Weights of a small transformer language model: tied embeddings.
Each number is 128 + 24 x the weight over its row's rms, rounded and kept within 0 to 255. Layers, rows and columns count from 0. Numbers have three digits each. The size before them is the row's rms in percent of the matrix's.

# layer 2 MLP up, 768x192, rms 0.204, rows 33-82, columns 64-127
081:116119108139101122121116103138115179138117162094162174140134158102158112118132106119133144133153117147095118115139150135150138135140150114118102120084098115132106142141107188132178112107156112
095:169097127098116113133134153175105122117132126066105112107125128114133111177147154121117137090144129104152155139113127127123084111106174086153140179148137109141140135134111121157114150129101159
110:159112100154135116107131096163140129165127127114139125118155129104098144122154175140097136106145120139100128146092107124137130157120166099130139135203137118084139148128101118110153158109136168
101:170107155158113175081142149137121116128139165155148112132168162151180089114133118163126169094117111152143134081129096103138129100139031147110142118091145148139130103095150136138139163129112123
089:155140151149107102128122127110136143129100107095168165130167096147088178148129147098126124133124113125129117118118104127131096145112117116119128185093156088152126103138118091113183147115084082
125:116149164138126154127152148076153141133109121143149115139081135135119121104152126096145171089085080137125121100159129168145123156115124143163122149168120170142124110126127132127112151125157112
087:067108097143107147150096132161128139072130135145148158135157118096121158122142138132143085125138148127135129119139107125111151169147146156126096136133109141126114140176174115098121133132176115
095:091143147147097121122112106163120101126147112094137082116121143105133158106071143121150127129153144166089120160154108126118139124140147115136135119160119161104064149145095094120139138118106151
096:145114098132090153117108117156156083129139128109131082118145122131114120146097157080109132131144114125131132135158152121167081079142146080097103096097107082096159116141115161109134124143104095
109:141080109102147138148133100138131111122106153084155135109116161150113126147147122080119112148124143114115155144166093120093112130123128102083127094161151168175114125128105140139171076117141085
088:100131121163109142142135108150187101139174153115123144121151082185095139139152117165124113124135107097131157116127162137085122136143139191175103114150144137133157126091120110084134114145129127
107:151102144150137149054122157126116141105145102151163124136113154134159125159121132177103114149131102123125169107106147122160085120142113143126076136118170104137135114138144066094115092168119120
097:120122126149096156092148124122125082108128137148144142118133117122090104167139162127105116101106159086119126126144148129162102122102163065143125160145106088100113128125159114100115165109119117
108:124132156144127094081144158138115131109112153138148110160133148106158150138084131112136097126129156183173125138122137103171142162134127116169180083123106185126117146156156136103153143149109114
103:130123154094129140120145113104116171116116082164137128134117138121158113115125147126132132104130154147122108095116127108113123140127153059114121112150148114096116106101114138154113140121123106
102:122102127131142071107144170141138128136152115103125106101143095162093130128113095120165161117133135134133180140135109113175157120100129089129137089124143127132102073132128169152172137148164103
102:143092129094125120156151142092150125149172194140132173101106154143120126134102120109100120160110158119109139161121142145137122127104103121117132131141090201148177108173147135093161123116103151
102:107170096129130100132132134101131116140156110153147111102103135162154101148123148076122142098159140125107146143128075111120162135122146091182141165114170115107140116144090086127124128163114146
094:162126127126129147137155110120094139105120127128154129102112101153137153104135096112108159121095087128108130171117081103127071129137150144106105171141101153145113116101153142143104129115138124
111:118115153137142092143144125123158147165118108103197137079149171095163126138113153099130154118067154109137188117124131098058119152089144156096142149136145170113098104096097117104114147130128177
099:070152116165152086105141119070134175112159117123117119143146138134095102170139128131154073108144147136153158111162110148111131137122128123211120147130122138085079115121134111100119165119122134
106:133150149112146151119138115141131140168150151162146171124122129143118150138101165147168156120099073103087121155146094112150143100138168161154143077153168084164098172119114154134173094168110171
097:104123157076162133151093124093114097135129106134103112146133131072103134129070144151138169111101135093146137092129141146119142108143119133127114151121154166157157117125121084150133118125105168
104:118088169132112155125128166140110111106171085171106101111135116163162107127110118152162139145128133110143117103126122142108140137154167088082165091140098110140125152126154148130134093117123157
102:106143167118136138097146090150140130143125181180102137114127123150119103094108138136172111142128097140113149128126156149152125140152148138148160096129072116147110133167148120110148145110140156
097:102160121122134143140133119090122123074130117098174136124151124112098150090138104119157078110124157164101141099120132097163126081173146128121086149133136133122108147162130126100081084154135184
098:128136145105149155140164141103144154099083131156130127154146121127115134086145108120106138084133072107060094125170128166098117160125132149108123159148139113148089098148151132106134126108140101
105:156165100136099164082146130130148107133160080182120136121080117124142151142121148117136130151173131158149133162152068124147147158091112088112132147133116104143086166134120106142122168139125162
092:204099110187118118104104138109108112113117119145112144110143133118123133107108107151125130136129135169101151143132166147140139071132119122090116113149104110090182122109153101098151149094088097
098:148124115095114153125124132182087115115125135123134150142090110124106172169105144081118113111070102151131130116168115121142101091118121066145148148109135158147132125129142129091137093167134114
099:097098153141074123151139138140106093126119129127150145092135113130137092109106097126158112120089177128166145130146104160118184135116124151078158122117142092098130129093108128138137172121089160
098:126124151142124101151117110149164130122140118108171137118104085104077143154165184161137127124117156155098092110153111168113133211098147165169140136139196139151091137111102103128125137147117142
096:153124072111113159140125143110152092118140127109133172126095149154128084099151121135151142111112136143135087144127142104141141113123146127105079141138134108139150075105092119125123117133104104
111:136119134166127176125143097166111144165097147144105120098094113141096121108136121148124111122132133118119141112082109127128103127131145112067139191110117105102132155154129134115112141122140135
104:095176129161131115139104092150132097102097107140199121094121157089123087117126145098176137100108148114091093150134104106116104158157182080151159122190115106135167145123118117139127139123118145
099:104155137131115181117149147140133153099137125086100116095136114096119135148082094142183164155114136131130119107115156132124138132154133165114125160146122153127112150151117132164104040124127138
096:139119131153149126134138179125102161094151106101129072134142116127107162134126159117138124110088175101152130098115104127115140147125101116143126137140105093118119140125140143155136155163085166
086:122090126122131116150113129086139139124172163106131125148125135113122120125111099097171138106141147110105122127131130167135119118178138133109127121097125112120133139139135178144158132171166117
107:087157108128130138106146144160168137131160134104088127153088114179149144118122119162130155056117131128083122127148148110129126138102106124142115099142139106105105139149126122129137142150111143
102:147100115149090121059131131117078100128145150109148171096106145126105132153114136118160162108125131161090141120185089098132097129137135119135176133154067106134103114186173074110148157154129137
109:114140153132089084115189128141100117143157137139132119120184118112119132112122086139113151175115104125131133141125122140160114124153175168123129147163192147144130147132108111102115118105162127
103:147080117120139094161128125146096141082140136092148132123170153115145118161102150131097077108089098127119117123125119088118146120142143143151124152145097073133149061109075134109154131139131107
093:093142101122160087118151072143098122157115117154173113128106109147135164151123118139143100133173160152161122135148119149156151144128134121101141132140143131144124116160156148093095122129144154
125:129157117131125117189145112134140106100135122133088109157067116100116089114117133157181159129101085112153098104099132151094133164140191105116134142122121103113157132146073145133141145136126087
099:142128152133115154148160082150080101188141134139063122083113145149123086151147117162126123123114151096108139140141148132108122117148137123107138128144142138191127159115119104127119150114124038
110:126100105113106102124141104149142163156165133143101148153177148115087124131125115156144136109105099138121140113163043110120096136130101121137124136102146172106133134140102140075100151124142127
105:152095126090132129115146129170117132157101151116109098152099127139120141145132103099139138169122141122111142134154125133153155110113128171137124137167133099159116125094127142108141096153109134
110:107101134082091167127099123116116093136137133117129032134107127091146128116126158160121141167139136110127109169113093129156109161152218065118103131128137107119155143135090105148114121126170117
091:140093128125152115127088120168115128141121144130114119106062100095087131090120203137132144138138165084081109132157101160118142107139174151143142116112159104110162091141108146116134148131157160
095:121161152098115135150141152140126124173147112149154139125126127117120152109125146136107134139104124168095151121183121110109111092165146126118110106145146127081135136160105088137137125117112112
# layer 2 MLP down (transposed), 768x192, rms 0.188, rows 33-82, columns 64-127
087:126131172115128134159099110128082167116082125147135100141095067105123112165167117147152097090138125190168131124125141141096122113109137104084157139122149133133102129093105101106124142127172146
091:126113108141128178158116155134150139131113148110128095148095131151106138125103105177126101173161157143097128188167132165171157144150164104119123083157130103132101106121104135124152103149162132
105:138163096091124161156092114135166121136101083118112150121126092083104113170101111137153117135149129114175115160150146163136135158121136146135137088132125112133133110122166135127079112128135107
115:133141084133120136147102121153080136068129102130106154112129157137133148126119113108139142145123179114110119074079152112142125123148129091143133085130162131121157158098105090174153125131130097
096:146133112171129099123151156123135116152139134118119114168124144143158148086133125153186150061148108143148107126141099102138130127107141077134147086132114103113161115107139131115158100152170141
119:122138148140128133138114161137158151165160113168105130110133151112125105164122180087137082125109176108136140095128161134108088158135129090156141132098154108141119145106154122134108113164113128
099:156128118158116103149135141115136170134144126108128130156077136143112123097158150108137130148124140165115169152148148116108147121125110141166138105111183154173123098148131086138109124097114171
105:096133118162121160145119095102132161106159138087130101144121120111134120144087161113086088112124148154131111044166148125148163118130140137133154146127125136133085142151147127118132174168140123
089:097144121198130171132105127109127142176092093100104125104088129157094093114171105132112145131121133120105136122131114147144118135129102132149135135143128130127133140090089096120159142129143098
116:151117184105128052143156144117162165108135156148103159145131125150116081164115087114146143135176134160120131108128120113115149162106131137116182146114113159122132098147154120156175078127146178
101:113173103089134125119123120128140132156117137113095164128090112132158119091146136106066179087126117169177134131146118123123111170109098140152155123130171193181129131129170098115121124134123099
105:106139112109114121103119114101153117108105178091107105141113123097080143121168152141090133139119120168142137107160085115080121139116133149134101107128113124127129164084099119118124085122142111
083:122097115134111128128161136147137086131134121107138156114129124161156121133114119137132113082162091147151130136100139112113130155138081163133157129104112108105136160123133102175177121154130118
107:180077105136134119126095107160073133115095116114131136102131134151139103126118168109112083112179131132131137113131157181116180120156087119120170128163124125099101077125136153141169171109090112
098:151095078129143134087143111108107148122108137089111125127156173120141103143102114125129153101119124127115107104151096113108110125091136137110119126127094165136166131128116148099121107142143132
100:116138089124190136143101119137106192143130131120149111128089093136121160122114141108096083132180126106150128143135153179114136152162147138187148110053109120131135122121141107106144200164090117
109:151134118110101104138139156115124133141185141124105131164109143136143136130110105109091133163132117135114134176113084141105152092152131112152143095161120121146168145123142123105141145119094149
095:109103134161111132130140104129169152104094120154109115121145118110120127063124101137170140127123104156130118136108119162126149130075142109055098099126136147144116082112125093117106117123127155
103:119138118116143093156117134148143093154078085143113150134105122099086089141129115152141111118136116180125154178117104115152100142158108142145114143102097091159111107147129124153101117143185130
100:133175124151135142120093177175128121138121159124114151146159103114103130142163190122167091135160175146143099166117106091148150067109098155130134135161138134139107123165140132153111125107103140
092:105106121083165124151114117126139139154121136114161117138114105172122114068111111141103183122135122157106128157119161130141099141087122139154112092126100169139136112122146134160119111089168107
102:115175172129106117119153110169155139132105131146149126131115118132108075094143156151105127101154153168107156130104115096159101108145124151166070098186154089137103122113151149152141137128104130
098:126101092118157146108126098135092152092106181128118137097130143132118154136117179123098136138160113117189144146117150156088158125120089156165093148075121112114144161120138125148135164141130116
106:112071143121123133115089152086096096124119091132120127133176131133187154161137096153144145103138126082105116117153133144154159100126124133143116152098119087164116127080178127080103113157111145
100:137128142133114133190147123110095155141088114133101063106108111149167104111111138122139126127122142173109126088104124104144118118146156138099121137118102097121143148120102121124096123122133153
087:126135101139107117100098171120158091154130150121138124168134144127156133114137130130111101146119114154122143088175080107141095130106155106121117127092139121151111143156161121143115139140127129
097:126147115135156142134102103163150123114112128116099090138110161155084107144127114129078142142130149159129147107140154142151144156141104161131153186138143139125101129160110113102147184114108121
099:179130160085117073141143096106142132136165131107119136123135158112106084120127121162075146126137109131108147150084124117122109121159148114171128095125110133130128139127144139182187190100147108
102:088149125200168152132130127184159132114112095126135130158162100107100094112103107077137141150158159127134116107162101130138146110149136127152082118120178111101081090125154144113126121152113133
094:132120131125125157126133144121114128173167099113093178129093196173165095055150130151140153142117143110127083127143106115133135141114153132111136173093088132116135131115119131114158143153146132
086:138104132120130128159131109122081106144070125071101099131142117142149169152140107111109135135098118127125108145146169162104121122106135137123164170126167138115125124114144106122155150131152136
107:105111120158130134114090121141087109122119126130122133127155145120163154146112189118106131104124133106129136130097127130136158107138134097142102152142078109142172125118120168116193137138094141
098:176158146115145100141131077142146148126072123153112129150112148144113143117121090099087096152135107103151112126099154148128094125138134171126163123126132144127099114123142143161145139154092130
103:114090151096132125119113153100097135191144105132090129112131127100117155168125108129125150175087143122145097147131128129126129122119117163104133125112096170159120148170121128131101147145131165
102:139103160132103153142157155109135129085127078122137072122113161125143065133093107114104140137127132102110112094138120133130154126162111114140168140142143125165105106150103128126104100110129165
106:126146138134158082124177143158140120108160161145105091119144102126105141101159169141137126164089119157116099142131122173131159114125102159150156113125080146126110127131160132105170115147127129
090:126099076136150133087136123148154157115107121149158131113073138125113097146154079178106171173133107183103123133137134096126087128167130129147137106139121131148167111133119152145101171110103127
103:095098100136125103111123100106098130112088092129098137149106119086088118140102121156087115162073111162136123129152111111116129138069098133145127135096104129141159136077118132105089141118091111
102:169141160118153123143152091122181136123109110166127117134081147131086084126145099109119114182151172157117117091124132114104100139138141142174162140126090134114139119129166144132118138115151096
099:137134159155125142143106100136098155131094126102174119114078135130117099152094158135154136130175092116155139149132156178171135112105092111135083098095143111095131137111142141119172112147137125
102:134115124129107143132094153149162128133085118113112138143168129109131085094117169159119126165160123105177082123157112107168119116128166135129114144147096174157137112155156110118142088125141160
100:147096133113142136111139160145113100193103120123093141133120124125108127099145088115142148101108108141144153103132137108147122141080155131102131104122142143092172149140119147173177105163158092
102:129161117089089090121166074125138121135103140134154158171130145158129119132144116127132122136147111125107176093093135134134124117091147117113132137167115162135134150124111091117142159104143143
111:104141171152150155140089157105121156147130084168092122118115134189113094159147095123135148100138118171143138120110110123159160121100084128156093131154158164096137122103141162159144125098129116
109:146108160117070092139095163138104144128162103090124160152112137087121150144117145126121140119106147135106151131119055112104141090105132115124161141123105115127127121165162163109131124109069101
119:120123149132155118134141109129157120151124110128124159102121150111153133185097092131116174103154149142146128102142108135105092173120128138140113126153119159125063154141150143124165126098116116
103:114103114120159156147131105125146084134150152110152123133137122141144127159125150132131181125127106107182125154118110120109122126142127202149112124074160121153168094133171115137171143106176163
099:140160118118140080146095086083127122080140140127129124119105110122120120147121158138117118160149104110173136116157135122161104124114154105135096117117084137139135148090095155129104091073126154
099:142113101135148141154119147157134136168121090139152120125126084114150101126166138117153125148082113181092113126146110116145137106121141109110110140132114141148154115170142128116123134103125115
094:156134139125149129115162134120126096114107126152132114142109145111162098129137118164123144141154164160167136080116157117093113119124118135107135131131135137065094178098142140140141096083135139